From a checkpoint of a small transformer trained on Wikipedia.
Architecture: no biases in attention or MLP, tied embeddings.
Training: a variant of SOAP for these matrices, 5860 steps.
Each number is 128 + 24 x the weight over its row's rms, rounded and kept within 0 to 255. Layers, rows and columns count from 0. Numbers have three digits each. The size before them is the row's rms in percent of the matrix's.

# layer 7 MLP down (transposed), 512x128, rms 0.0767, rows 54-108, columns 0-127
093:164074115146072139103100128134080127097130121113146148087125107091163122148085116132150131127186142131124121136113105131182137150148128130172120132167151095101123140098124140152103122153113138162136125130148117156102117115175164102133127149134099138146108133078139150138143104105110125131082125116142147093132088121140119111168151139117116107137137130125155128146144177153141132140205
111:154124127150110130144122160118090101179137095125096163122117074147157142099126134105159144118150144158129110126126138100128196149130126165124099130154107119145166167101133157127129147176126115143152130125126162133139143187110110110150136154080132105111124133107165077149165118124103122126159115142129119112161132116121137137154117113096162140136141159172185144112170161162117102130121
089:099130134127143104120108113132139117098106153127162085119181128118149114097122101090150143138157130124099090079117158175145127129148132076122063138141136156181129165153109134118132165157129109161122162165152127134103156122161107131119144168098108112117144126110136136150127150126124086114121133141112117122167125177165099107139134111110121155097099110067133127134163113156126133094106
104:174067096141086134145159074140080164123159143145088144139099125119143122090150142103136120167114144107123131162106121102120105100160130119125124103138160093132153125148165130109132152129158147093120130164125136108107117114128089181111113178141138148120155135135131128135142093138132126090139128112073079096131139087116125148166122109126134108125102107131107146163135096133108169110156
103:101122198124179101105135128142097103127129091147132124083137168114130134116144146118101114111164142152130124161137120087110144090112131118087129073147135130136134124124096107131125098130131120122166136171146103140105163156136168135166136164101149136148126093138175139112154131105101119104121135139153121104135132137158156140102111074108127138143138128130223141154107129159125127118144
086:096145164112120123094170167097146129156151128142147140140184170129144101130143121107117121159169163099155135173176133161126053095113158138141120081115143125140140126121186121174142149140148104129125148123143123140144123095119146138146131136180111123106105115111140144150148148134124150129107146089150131097120122108100156137123142155177149118134133135145142108134182137127136138076153
085:124122094126142129098126157154157099117138144142148076091158149143121155154112106136125121139123124115134148140151129105168137087088099123110132120131164117122126143150152105109114134161138155079151105096125110150151107131137160175146145108130093080087155098126175143157116113143098168147126097138126109131158159111149146161131087175111141093119116157164085127164134131090132109082113
088:114165107118182152115113109099077118142124143128131161133132194128146162103087133163122105132139106138128138150098126166121142130072160130119104120154167179114108116124103101117152102115153123087142149144135147113140140090153096147135176152112137168112109109133152114127142157110154118153123155157130106086160129094139110116130114112123144162172148174119149120122114156089124104137093
109:113137162164121115083124113098129130150108122087149138121144116114138127131165115122130109109149185128153171119113103098121127092146078139135083149156102159116106090147150076133147124153122169146107129122131108137134170181119090132065167114110107154154156125169115146129131126138155142076165105129094174124116140152092102141130144118149133118134135115138137148106133159101098116105139
094:122143134131141109140109152137131126143110070129104158118140159124125071107149108173167118111121101071142129102172109148152152147092146101069141154129113138118091099112144114069139140153127120127101107101119112127106114122122118151095160132097126124178166161188134117078115114117118115098111094131095106151165147147163127141125113135152107130140091107131144122121171102132126122145126
095:127123104098137134117115164101091115135114138110151161130106140122141121130110139164160167099128098149135164116104115121120164140132139141095134117093087136137122163114132141097160194144171084148098123129133111149161145168138065124118138125137147141137142095119106100151205098147098126120092107140129104135158129125106124169093167116142129141127138131163106063161149128114123135114124
078:151074107098196147152137107105162119125133083131078103148113096137138121157105134105124148165114122122142104136098129087133110128134141155132158128105086089126125185105142134109103144122147175091144092132123086113132145116109178157115153163151146136136115097123156082148133153132137091129172106136104091134124132122105114154142120130130107156086153130147119113145088113150149104121138
094:113096110126094143142072107115126143109129108102107113122123089135154139088131132134093123112131108106096109138127114128155174094158121152127152143158132154123087139142132139108136164160119132099135134117123089132143113151081099120120129109116156084111151136141156135135101140158123079149139118158169148133094153119161194123116097139124173138081149167184098136167142173138119119136153
087:128128161146115100163114162107141131089129145148068124104123154119159114158098139122141120149143164152127093173104106122127111117160109149123076129164151143103119116148108107142173096151122117134155127134094130141131157120117084102114127163116164138110157115160147122115086101139093120103068134136157125078112128069100126142128154131144157120111155129129175097126173105141112147109115
104:124118098134120094113135155081168150143155082134117157123143103144126148135103105141089149136153085128143132152126158117101101142097141159146119131110138154140138148154168153115127110129139103130141130137139174171102123139181155114126148127127113153095108121135157128152166206095094095136169139108133084122130111115138138165083097133127167081111156085142126139126140170126128126147111
096:123155122124175134130098130134097150116133122132173126149089116127164120113106113110079170107135139153141118116123133097118122134091151112141124143096130181166115167130182156135108134095107138087135127130109145082109166184131115165083132133147147139119123144106153101139137106149144132109149123153120130130154070088162108116132113149156121148167115159087139120088166147136124135124076
098:145159144101175102113137087136150164133091127139114120121165134192165114150133133131121156098129097129130118156132171090154113149126168138109109140147132130095130143124103152128174126116152140127118129114145148144096143119125140105125086134068161147134147125157157143130150156111165167143147068161097128136095126091102113136139130161134137142176115105188096160114118145154130133117104
091:142131111110102136165149141108158111172145118135108143113159093141166177111128102118122136126146163156124106101142112143068141126135127156135120080131102064199136137116097104130118107090130130151163120120123135106125161147144126147091110150101134119134084155135092115173125102161125145144132132129091123110080149185113128149117177112115118134163139145132140131145105111099108131111163
107:074114134159177130103146148132137156120175139136133133141136153155118094114121105130155128131152132118136141103114127118127154122131129086108089117139123143137186141135113109158094147172148113113090143094123150173152160125146103140126109127098142132159147134150161125123134120166107081099102155109110102083082146133146074141095165131097108164123125126095123133057138129129111108159155
107:135107150135141069131143139121144135133098168108135115117161113109120171148111039146122133139123110160126157112087144126147101133107116130114128116089137106144132111177131148131131146167105158111085150186117168134143086119119120149167120121109117130112163106119111138106118122151145136112139100123108120131096134130163157155157124101092094147154162154115143170110150175138085126112156
120:117142102142120111145127147117129070088131095147124115104141165143115112111147143144172155099110113115117099086129089134159177120171163156104135178095131109108123117135119126159161084129141143119156133135109118115101083132131167117138109141144131128104114102164080123136174098110161133140137180108122119123191117116147107145126131116138138084172089117153121125171104115138114107123108
101:120108151109121113140162098111097156133153126130068117132093149173146121116112031148129133114149122136114125138123121094090174129147117123107139097154136121141091102153142147145117146130084126105129117105094117118147129128097124120134128181136135118157083141107130144150127122119115150136190101142146118109090128148171124112098116101119107171117117087093133121103172148097124102098139
095:135130127171081157149137092150135147110135158095121147124081122164169106130124147146152138154150073120096139148143111122111154194082123142124148096131149116096094104076091132128129093117145106108138120115155125151128072148177128129142124105137159135108064135146141135140108138130114127090127107156122092116127107148102114103108114150145129132152106156152102130142071139106134140140133
097:122134122117155098136170133113161119141134153099143146094159128139107131108132105167136151119124128159112146104062116126080116138121114119100180179120139150102094160126120137095130136172118125126137114138165134134129102112130103130207154129103091148134116180131097155137148138136140105111134151100134123136141117147115145099064064154134158156169135127151116121160129119111132127144094
101:136113120135114123129113131194132148095139130123158145158123146139146146136143096116135139109089159061115115114090168156049080110122116114135188170133104109174164113094123102183108111132120136125122154124147139137132111141115132092148127090135128093117109112129143135121101124132115119140111146137116170060128137116132150135095105103127122136120150081118128124117181146144119135132127
112:128087114112096132078135127106132138143099128136063142131131140125125126087139126106146114172143139142169119118140117107154130084156163138131088121121139127060130136111157143164156112141138103156113175166145121163108103150114154146154126154079135142118125121105111158123138158124098124184091126168150166116162123141137175113157122164125086108113139150151113125120102130149154143093121
119:112145086129102129085138102166154123149091137148106133148106129132118139169145145123118153093144141170097079114165138144105110114090130154149078135108132175139152092088109129158147156141096148109086110115115105061133123123127107118089126155102104106143160130163137098098107094160119105138095101155131104117129103113134100144125128106142105150120079108166144139125111140100099128108122
109:139152123137090116115146161126113175122176146173146109103121097127106102122120149168150128082114142122146098125119121144131106145148085117115124126172199163142147096094124167138106149138142152142152164117158139107148158075120137102103134100129121153128100116101075131134136115105129176099104133092139154131179088133126135126131126117139103119107138140091125085097104113115131160156121
111:119090121141113120124141161109132087111133131147149103111105100155128051125114134124147123112115124143149105104179083097128133108133146131116101136115151133090110109114135155174164132129134151171127101156150133116130191126168138129099084140133146151163153165124094090129156151119150118161137112138145141128147152126162140099101123113157114098145092170141128104118111076170093137100128
111:130108157136160099156181119147103102122104111093120107091136120107131132098201126107140143111129118119133120138141110133147105157145148171134131114133098151154121111130145101152126105139095118117133091115129162134117131134120108143182128106107091130135174114133146143084134118115101145107064143126184158149142164179130121182095084104099097110127113111121104159113104129151136121107154
096:144173146086097125125161117155129101119138096142126110116133107142135088086135098125116153156100121099158109146165141106092118145132154137142112052167138081117125133143110127114104120134118126122135124111170165109143137142142095109114101138176145156148162147137116159131167140139152154131159131108098123175083108114133138103155143157152128179160154118095160123119163100125117110122171
093:118133142104135129105135149147121151072122100144140164124137139157104086065136103123157122133138101149105152125123099092160095127109104133111100100131128112118095108144159108096086103130141121140138150093121114100092146122171156109158121158116151116127160103123134115158162153168119119180120121155092097169166167117126123120104101134144143136156126156118121170107090135132098078162107
100:126149106124129104074119091146122153145132104142175145140150097088115134128152165092135124154177126125160093157086122142164152166162182166113100106089122151106124095113087127140148145127135153122105151111143146140105109125124098102139160101152152152123148132143119137112103105124142092076122154119099146119110157122113120119127111147113126207124107128137108131093131130118142081159133
102:133129143132140146145136175104126105073153116132111113101140159133146126141107140121100133150121107109144095117108117083133185188136134157117161135137146088092133124113091128132094138134116110122109123157119150151117071146104153088138090111105121130127178079134091107138147128091091115089097077129110157149112153152145116132156150137131157145121146116096134119153105177108126097132158
098:101147114116136128167183142102118152121138106101155092163152120118155148134166162148137129122144162099117160150115151116163157129122129112095111137158136115179139146133099124098107128120120155101088106129123175126112116148112131098119127105180148140132150072131158135099153122072160125164139113105128114140116117115145138171136154107078149091153060097126107136108102115139131149112140
090:137159116189139111126097143150132137167146125110110122118143102158092125150118158096147150122165163125160062126110155118099102102131148153140147124112141144135159113104091148065120058118109138131132130106103163093107139137086101102140120140089107120131107147108120140171098092165132148142111153134163129150136148118130131162173146122117133144111156158090100102141123112114123112109111
108:114126149130144125108111152169095116192141115166154188136120145143094138173164113128131092141085110152110155142143111108138133135129117093132111140122170131085146128137147129110076120145115140126108134149164133147104074158091154153124140125126148126148110116150121138126134126106162153151093118182131140116081136093126128127135089105174168126141094122130127151102158110116167088102107
093:077120118117105135137152147145120172149089127139118114105122148103155106105147132122155093109149149166150094138155115166137150102081135125113166152099126135108150114143139138103103111111132144115152167149149068115089125170107129137120089081162131098147129108154120118128065135119134124097120104125111143126117115130142133136107166168144121166134116130093128095176190165103140152132110
091:108143116092151152113113137168105108130112170124116181143103158123110110149163161187178137105135114122151100138106158158133137149110118119143116114140151093186154110094129134127123090115153149101170114103122171102098117109089147130119086146127117128125096123135107125110146062119099138150111089112099149120076124135133117113106102097128099132158097115101120109110131103150113117164137
089:130082098104107151127117119144137179120182147097122128135139136128116098156130160135154126085128155113167127110101141113140166082123115162160140145171120110108146140128092129107150130130136072155128109125121103150150097115135169099143091153148117144101145113123118094165149100104098133126127112104090144078113160132113133157151114105158119108167091092095149111104116111137165124143082
093:124126087126161135146080109133119175124156119152175115173116100128147110140112172138097115145097098114140109119100130144128147146110173136140095113126139119133131113122121154127139133141171156114137101111129166149170123118152130116103161144109122124138149125100085135086132160110121129108139110093153110157072142115164151170146065172121120140178137126088131117171164114120149102157125
105:079139126092127159067146103130116126121171118087133101104155124105142157134125114162146079129072123121133123113194117118120095109127121126173139105141124125125135111098130118125149114137158073132096128125116131121133166096132146114147171145137148119120140156109148137124097105130151128162113109082155148200096138161095126134104106152144131125135180130127138128155122142167122122093100
096:078127119136139139148146127126137117134167126125142133106132117140170123114072095166127142144125104125154128096146130097164145134112135128159102100117125114153143096136143127179103149138070124151164135130081142107108153107122138077101121181127154094144140099119095174124151172150169131087145107084147134121164092174162134129078130106159131127123132152129115134158145130137109147106128
099:144160124109125140138160085139140117156114120109130171116190120165131151136099148140128146149137106104110152163082131152139114129160154174146114136186109135110140124098112141123101099096120102158135131140120111112103161135111121103111144143097142126101162141096167103155149083163118127101087048150140169104140106099114147137115161120127137114142158163130105147151141141144125122123169
100:127181121144161096118151174139107121151135155098154108090093143108109165154118134182187119109160145136146108090182136107114103097092143111118096135139115098117094145143157134136144107103125118128154180067119170142125129125154162116127118143134098123147132100143122099163133076140106150125117096133149125120191111125154118133135127135113134133147144143121103161159131116140133115096146
091:181113099111114114150124124113086144168098122170118131131094096103128104166123113091160149124123111133103138127155117145103146141111144129102136114118131109114132112101119117101130167134090179122132144133157094131101073126163140189120139087108110097153091121161121169149145139097105129166194129120143171130089133139155118126141125119156137142151081145140096118138109102098119132151147
094:097109143183146140140138165120136132153152107145131157177108094075083148133139101104109158152079148102139106126138145116114101140118157144101131143145162151150147148094135091121090138187159175135128127108127154139088164146149153149112144159168129090158138110115151149119119135143078114161095082122105142107107129147149145104088152119156122118161137126123152133127119127160121121128139
116:107112168175121145119155096135097159142150087095098140129132179105098120134144127174127095109147126178118129136133120174148141136141099148156115123127116095184148157118151136154092106117168117148109167142128131101157114132107118162166148097126137131089144145176163118133121128108129137127099143101114103118106103124093132119133112123121089125085118085152151162115133091118095110082110
111:077138107139142111093145107143166120143108154128131103116121138148129169114164145106111153168150153098073120133152105102129133085120134089129117108099131151167120090122110093119161139088118106123130124163112128144098110114147128098129094111106129105116163129125172119158171108134102112124122179125171115134178127133155125154141136122097159155110105117132107140110136196082122089137099
112:120157116143122151153169110117128166135129132109139141118155178090145137132129145103109129115097081174157118153147121082127177126094151127125133137154147125121120103146149129123147125101123086147112081121116087128127147113170119076140167119106113132103154095116083121119101123107115124124110191150143132166108118108099142096100114102127100175133135119108150133123062132094149103162125
097:116083144121147152146157133066160124121128125108077098124198161114128120150130080128155137157108162097136123145145142116164098135158151149142114152127167146180090144120127123100162158112117150136170081159136129151115114113097133112090154147118094128146111125139099103177171130142109134132143113136098157140134117134104114125162130141143134117124118144108172100123141116102163170120131
106:107114128120114149095120166156175091150103182162132089135144165121089133106096125137123103120127158086135120110148110056135102106119144163158090115124150108134115152126165097149090139148114162121109131124085113138136119177102128151118147158103156159154126125130131153117119125105121141131127099096124180111154129115169148145112134097117133153130179095082117117121140116121114112092147
092:145121105108137122154158155160142125093147125099104156153135171121143151084147116120132132152101166194146148167109113118133115188122103132099138083108180139130088124118104078117163179085104082150117128067123136118120114100104121151078090131115165120132141105127141111109107131104141138127149126154122143105126110126128152108139141135158153131145162102118142124108109126092130133135109
095:106109157075167143129149108135108168135180119105136187175153108134120096095145101172118160102147124176109144157099118156142097154122134138136107164168165133122096109134114114128149122145130106118115142108144092136167129143143093104088080141114164147103129136160149097104118133158134167163115112155094146143110131138123170155109119122126121121100108119119112135149117099152150122155099
098:090163173146109117113156182146103128172141110118098098148129144145137125125083096129132122111163122131151147192177118114152159107143132131100138082134130138125134101161126121114103130153118132123112156144138157126136140157153108099147144062156139110103139140102114109130133125096130126155110129148149154140131082165105138145136123113102090154165134154130115126128134178107141131072071
# layer 7 MLP up, 512x128, rms 0.0768, rows 55-108, columns 0-127
109:104162116163118140161158055148110149132128139136154094137109135170110141117147129152100168169126108106139092140143127136121055112150161119157164152138137118103104113148138089145170159127128152120114106114141150107118078150142152128125146142099102138109124095128128191146103140141124131107092138077120160104131145132137133134112159135121123113127139123180146118141077120123083133142101
095:133115102126096130175085123075125153122113116184140156130132122155173102147108143076109095129120127126113123105128133095127170126155124156118134141139092137092170132095122118126124128138100082162127169117142123122163105118166131129064108150128110114125140086091096115115143128117140141119187149130122138145178098093132096129125140119124139155098107141105147139117115168131100081117159
098:141120112163163125103119147123144147070135124126135107136105105100156114141137132139092147160142066097142169101093097148125135099148127095117157131120130122110133084140117134080088174134093113117145120126134135115139132142130163092142148121122146123127116128118146095181084122106138123126146142182094158159162120171123128095118128108109177122120150152160192134087109157142124136141140
098:140152072186157106099153074147136121150124089135139116091135115144146169098122143124155140153129133118154121124128108118102102101133075086126130143120139154146126111127122119096140147168144117112106158118097163121116156084126133121082117125125145133113137199094122095139133142125112174129139125113156153126129158120162115099102138158096136136115137132156106129166121118174164150152184
096:143148092115142119149108140141103113120142108115131102107106128116141146145126116132107142116099100160130102129123110107129156150132134175080167197142164102144130174122098118107143099107110163156168133157115153108115102153150101149109122119133119146127169121107154111113082122109170166135136121130099126160104155162127125119143153138094106126168126146148061155128105104099165138191107
086:122143169137127138158105120120140144079135120098079118172117119166180146156133155135115154137146149144132110113137156109158141134126132077162154142130149186096121131144099174161099115120127097168071135103126134107098144121110130158130109118141129141099136148102146144093159107157140105099109142124129120145101118159143094092109138173124143175150105141107147129119104139176152172110130
092:112131108167143129144128130098127115117124132149137151136134116161104112095142128109139149170092128141102104114083145132114110114141127101128126111143105147094150126156180160136137176126136143129127145090118117117150134103125080141115086167119167100174118213128107120098147112141135109111156153167140154096134143114159078113103126114161142098123142099077124189114134100104124129114110
106:114136067171150123128115151106120180131146108113152129156173131084111098124169130132144145119137196101157157126146107125069129099115129152121159111101135118107116142084105150063113152146132149144126153131118136103156134177154128107139158114123142148108172133121126113153062094119108135104109094110102133093143133140105101164113147099139129108120131149149153144132142124127141130137120
094:119119126120106083143126131115146148123158121167153178162137136115059136111112141132124087088116145128149121102138149127122103143166130147095132168135101104182141107127129101165166099072165086150138141149084129120134096146143154111103140125121105140129133121104085124123111137088145169143135156133127142150139140105167118109146137126087117145077097177084121123145139128099110129119103
107:150117161128114094124115124098139181147148130187113137117159110096156116112141105180104136119104126112124148107166122082147126124113092172127114133158090098115117083124093162129147132081160163143112140111149131112203153134149145127132180115131148138151148123111098104112112083126104098123115134135110145101126120114099121155103134108152161112129155126128079125126147098121172139108128
091:103156181158143140099088141160156141129161146134133133118169128137118129110137117192126101133112154152152126064178100118105118102148124103108086123127131107152165064113118149126097119166148116164119115117154159120108122160134114086130123164123121087141141097122115136105135106125154098126132111112139101165101110132147130110148114108171141107154153147094111145103096150110119087152108
096:134146121130107152127138142180187111115094139143156123119160128169108180119121131127114144104169125112120116125153106146096140141114117141164139164100139151168121145163153130129122141143147094110121117119118126144076141082127122117114142179113062160155115142107090168127089162122125136098131134107148110143100142120136071114110123158154147079142150156135091121141124098112101161146098
094:105169137108134145099148111145148092119082104124129141166114097128108162118154148129101158122128106115121152121105141122068137158105110111099173116100104124175107128138142147126068159090134142148113143146167121059125113117133143145140154114174135149183124137138132156115131134159160168114124160169130137151105145154147110123162159118141099102106115128110108141159112102129122154147088
101:166133116160145125117119126152160144156090130124133154093095086138147151088166135145109108104152138122111133138126112114153144109132135136074134158113135099122168115106106128144115122126134118132145163109153119131109101144190145140114105093169130121147107142104130140175116062176143145150088096106176151101141121150105093135111137138110096101170083131135124139124122184145108169137134
098:151148094124093169101132139146082179094124139120116124142143107114112159115083124144123104143109118139129171107147114114175149129138161104125158105079100155138110168140131105127141125108141117132103160102150192172097131116137144141108085103151119115108144108153106168100163115118091133138094102109085133148103107162122156112156123133107154112112096117113124141125154167145101130086136
105:106119079117133126104111154127124095139132100129128113134177142132139115092154157140156136083099152164121156117108113158110138157174092119163122124113130090105157112138131073156142137073127110135079124082154141098118156100166099140111126141159127120085127137154173135104134161144125186125140164141139139091104133126151147124119122098123115089136141135126159124070143143132104121099129
103:116092163154095151105140140113111112111121142137158105091093129111099123148114158151156122130141120124099171157144149169165129103115125139099105137137132154089133144137139101122128128085155097125119153154135193142114164093127116110110098181138155119150109079147161156125102086079108119137090118148122135074105106130127112142127121116184149136118109170126134105137138150103135120150088
103:110124140167128075185125081101142118146139154122140127130128110155125119109131134152108132100141149162125125145124133182115075085134145165131153108132146082120135133093152126134110129139116144170158087145098140132127139156155176097109166128122124137148143137080139154101116079144147126138163087103122140139111133076149107110114121135163133100114116134138122131103176183103166139138100
107:160121103124121087125124115127098135137106121126152094147148123179129170160105135142124119112116123136107152133146155150141147127104111127148124110075158142181155150134079117087140149152111125115139150109129133160157107161108086115138084129136117084109120126145090079112099143128137157137138112117100112080123134122143130136107139103131188109098119127130175176091144165155076094118111
107:115098117139145086192092109091111119108093139115132107084109095153122165135129109123132134166133153129121165141093157141051138119169104182149166134165117138129143136118121119161155119130126119146141145103108121145088117087176133074124129136155108180155135114126099125121171134081118115118132152121153115099141157142136093142106137134136123129114104110144135144122111126093115158145140
091:118126142152152114117098105116103140155109106124150100115117121143120150142122135149079147110165086130107131117102118125137137135104158151090150157112135147169141104099094092120176133124103130143119142103096186146107139171149134119115132153092146176131137159151145159104157103134162105172110114139147118112140147121098144097147183154137108099101128050151130147140161163143103138138115
104:108124133149122107131093157127108142117157089127159058111147131126189139168104149126122173191096118110142092146154132108101123152129148193167098125085163096120122126134180101118131090112119132130134151097107166120111152128137134119105164133127123124152131170126112121139115146101116173138132117138094130129086123149082119117109117143141112101104128111110121148104147094118155113107115
099:116129140131137141116144126134136155137094088117140085104117082102150163112094132120125098109106107143109186127105157124103119132122109096146094109139086110113132140088130110133148206150111092127129091135150160190177113085124144143157142155109145136157145120121115094099144121177135136110126160120124126138152139166128146126106124150179162139141086114147130153145133123104117099096119
101:134094131130096063156096109154124121112072128146090135083138117142141103141137105118098095112176134121140156131110131113158117123125148088100146132136137099127164142112137127132135174120164155130182114095123153107135094151163110114118117089139160140164137123107132105136152161150126160081121116159102151158141143180118113136122140099139153116121115135130133133172118174173141157093149
102:179105123143128138156162134108150145102120084169156087139161148139113133104119087135124145145119056136105059112137136136133156105091146164132143117124140172143140075132114117146117119120117080143178106116104179126123145129143114134145132113133162099116119131139140119115117147105156140108150175144137152124144072097135125135115144162118131122149143099159065107120123119120147102129121
105:114116102138185114144109127096132171124165122085125129127096124153116114144128118140136166181132134175153094119109133131109062152128138108115108154156141153123168163116119133127124153119122140136099114118116149115099154100114124116095116120117115143139080199133116128120151124109171097158116114127131146114140172102111132095072128121164145101161114090152123125150141137121150185159150
106:150124135161133133178157142141105163092123134167121109119152102137095116145173130146125144095147156151133148110107129162144140096124123124146134140119101155134140162123146124118113141111098128145118113112119180123145131138138125162105154122128156127140162181142144192127089141091134131122094100121140136058079140132111099106087160086131124110091081145087087122130141139167136139162130
104:110163181118197101151112131120119132140167137113131161153106126082117175129115114144131144168122136074168148131142137151136139152123120134079127081149085144151135144121144132146130092093111103082101119156108139120145096103107188073153113121114104145131130091117117151124123119168106137146121128130099156144138098115130082132147112114141145081130110097128106145126111138095126116141140
107:157098120113150079118120122158139150144127113133140134131144115145128156141180109142133157133126132119114097156128160103128126177126144169130126134074125150138135179089128087113124115127119089183140128094083112147090151141170138104139094138143118154094102089151092132077076133163148163117130165151090103107117114133122121108121117146137144138160140119152097133166144115139132166095115
099:125168131155137126113155135127117133174144156119165133152099119112127147177196179139122090169115136135109123141130128136116110069185133117096110150124169164128146127124118129117150121098174179160075141135141146134129136129149120135110131113088099120128100114096145119151060120102124123114135143118169125112087107110121111146100115119130134111124127128164108118155109139115127171149085
087:179095147154107128117147116140123099098133126148100142111105093174156111171108151108122088126164123148155124155168153126154132136137120130165163135122123153137176137120076097103152111130114128157121088153109136149169100128151076073118124157149165168148107128109144113103134101107115145103132131128099160124112119088111152114132107118108144083145103082148121143132112171121092125119137
103:093115140148140095157157125138111165166128093156101104164117145157102083116106132127099153127126094144116124147167146127155114123156120132161114161141123111160140167143129116078155116134116165125180126126102101124149106074101126175127123103118078118103135103108135136180107151126102120126116150122089113146119131138117092125109124088138144091102126106153124129197157115131147104088127
114:179136118125109153112086132166117118096152123141121117145118138109146141116069152123090143125135086127115120116139149108128190155143100130132120098082146111091158160101082126083111138094147071142105094127150145153140132111162151130099149138186128106165115146132124137131110126124103130112123091082132136118098138134155124158153141104182137147142122082121121123126083141140128113156117
098:151091113114130126132100200156141139140147095088131135142122192121119145099135111133099099150102096166121143115165083132136133201079106140151107110168133148133120134114143133180131140118132151148149118133115135113166121104129143164170137127122129093140151123141137090119143130135148141168103141107080139144124126138106115152148172124126116141128130101162103164143136170122110096092106
092:162113115131145098131131126079121161113141128109109158101109163087102167160119116114142137134131124126075104150104127117124133131087122171077100118144112162091088160122114117151113175116150152158122087155112100153117112151178157115083166155137114134093095142149123134144124134194109156117140142139117109115148113118132134108115134178131131128132092130120148124124118140107094183095125
103:174117107116133118177126108140139144114115118123104084151149116143139129119082104160111143124141133133134108103116152151082091077104076156120164112170139136162139133097112161107133127120132127118156168125159153152116155130155147103122121136109140137128165140132149100168135128135097101137167144149121107116110079110132129119173166120120065124087129083145097103151164121120122176108125
096:106169124171104121130110160121107137178125099086133094141147167103186139122161132133142142126137099155128138141128128096107119122100114160140138157124125159090113166131156142144122123143144149083152085118122101111112139168171095147169107082127148102127065167126170152101133128157112121149095141129132119132134145102138105109084096134150144110124131149159125124108131177095113136124154
088:126115113152143131111128112092126112115103103133170149098138126150123150168109079112120123154135117121116123141139106152144127116118150157134138171130111151114121106126121140114129167116081073099134093144133141146143125139127172099136133150119094163120117124062143133184123151160085113119146146101166103166097179135129102097133138135113146123142155053072107125143136153134158160119113
097:099107137150182114090129130094173150121070119147127125130152144113092101119151126125150101158143126123166148164130125112158093063091103121078138121129114134148170145138128160159106098129132161144118106107143144122131125089132090133127174126120137136138161166109107140091102125144093113112174117132141148109136124110114146106147162112155151088118095104148113135100154116129108113076154
085:080159114161155153140159100123152139117088104080144155141158117152148109102170136092140084134147128157088139144148088127084087139135121131118115163153152103137090135125115090144122121074128118150144115095111129110101142122160164122108098143132123118121132153106127084110129110169133137121087109121136106106119089131091134147128127127105166165121162183085151126149146137135108094121138
101:112169111135170143142067117144073141105092097155146119137086157152078120111134094164136111147095140114134134099116100129136161160090133153138155136112151113127115124138079147139115145139176161122123131051129130116079141125145147129117089118148146140128191113157100106139117170134157141120135130126101129146128106153123114148117145121132132097141110112129111146087107136083151130135144
101:095128109129174126149164118129146131154136094149107127151132132124133169147080133155121138144104128188145148119119084159112115130094166131164122103114107141156113082106186112147086137134100088119114110095116130146104147138161171128129140093118127133137086122130115109137158090156085145138113130157113129125109149112087138099111119097156151146128100111152158077139161135135106164091130
108:098111145153121113161100143158156135130127134149141129143083091171139129049144138109136158109153156110148127121157152104142116101147140113085157116118130110144120180128127135162096126106169121104080119132125140104150107098140142180126129140121120096131144143086129137141149131134103129155125147100156161134120154100165123137085161099162162148117122105095091094104160103138155174128128
099:130126152168141119081163150118132103115146119132117147144115127149131083142151134113107128107153099137137161112116170163140124131169137135137122134114107131111176119142095093183128143068138169123142143155112102125124110124079113176114101161115119149131134119120127130109103133141098129143121153150127139115163179112154118131132137186182148109079074165111148132109082137122109091111115
098:100155175148141141103138168138128116110148112128132133104148114140097153108143080108112110101179108103137124136094110147109100150144122077163129121135132130119114129107140118156138145099170161147129146083126145184129172129104144061172106133146155142115139130137128121167133108141141148097128134131122106148115133106147071093153183158107111104080120130118113088143139128120131094142091
088:111148097117129110163134143118137134144073142141144132165110149145158124134101120144126107118146140172089142135142131130162104155114106143166075159123100136133132117144152105123157115115115129124148116108095133145137158133154130101143070197096090182124103148175129075123114132137148113135139158140094137156115145137093157145110103117096116127090162192142112163129121107110124158113138
114:124116142141119104128182143151106089126130109147144132137119147161122110103090134129128111128094150132106097129133152153106161125152093144122099138144121151176133161110101133149138179094125115125077128091125195157146129159142130189129079142147137151087139123145160095176148119160119134086099154137104114150148106118134106150154151156096166144121096109108142140106093129119107136105107
106:192104109122165109088092158113131108141110154152117131165136150127128122116112158135129110116103153143147164102143120122148133117134136144152148103127123132144121121123126108157119134121094153140122169095124157127101129100121107115169077088182139113117132151152107092104129145114089136130123155107097089160121152101126124193140103110089163101125152086131118119134164144132145108139050
107:142143106157163135153122109119107148161095125153126106103136149162130118148099136168111133132122146097112098138150121134143108104093098129119115151173091112153124137091101164173119125115093150111090173136134142114147133144154146111059063163152148143147119147144109121093126103129101128089129137143097128119163129166083122139144072153137148160099141169129114120121118119143152101102149
106:103103128135141148122075129149119147165115134153141101137142093157128137135149161143117160144132132149134061092088109130122187152123099157121165121077176138136123150123108107151114156108126116145133155122141190139139110173109103168096144119134131086106155117103133084113080128110117147133173121114090108112139129142152137125124117123127144128134115103157085113139166145112113092154106
102:169127089123148118166121095176064172128116134119151123116124086134118131131125110105108158096158130151129136110146094134167117134139148132112121137123144105201094127130104153136137103104128089145101145164144130164146075077130144112158096112172127159127130146116188141113152167138132141175125141106115134142115136106112118134137114129111135102088125076121107145094118115118123108154123
096:151160149114122083114129114129165124095179126136105160125095087156134122105124121186132128154098104114122148082117132156126081132098099145145108149180137140104149112111124200077102120172112100128162110145104136102142149140173113130128104178121119136097162129112104135127148155108121118116122141130106122147114169089114115100101154119173120114137145141150135140124161127096119123125153
097:125105114153129092163107113145143098129149110124150126132133118111132129171102128117130093136122124081123132159141116104114141122171113124121124092094125161148144130133131116200160121113140116152133153160144147131139162128129145097144148149136124124125121111084116144153079135144114057095193139085152088114114142090132092109160097108130168111104086087122110130116152172104130131092128
101:122109084134148107100131112153160146108120169132118116145137113115137132145143117107137111090158107103150091124089106121135099158150110139121131178123134137117128095156135109110158132125188140100111100148143073127183101102126102119129116172136123154118129164160115129125083134130131153155111133106149134110132156148192114105089166101151150084132055148115135139108100133150106131131153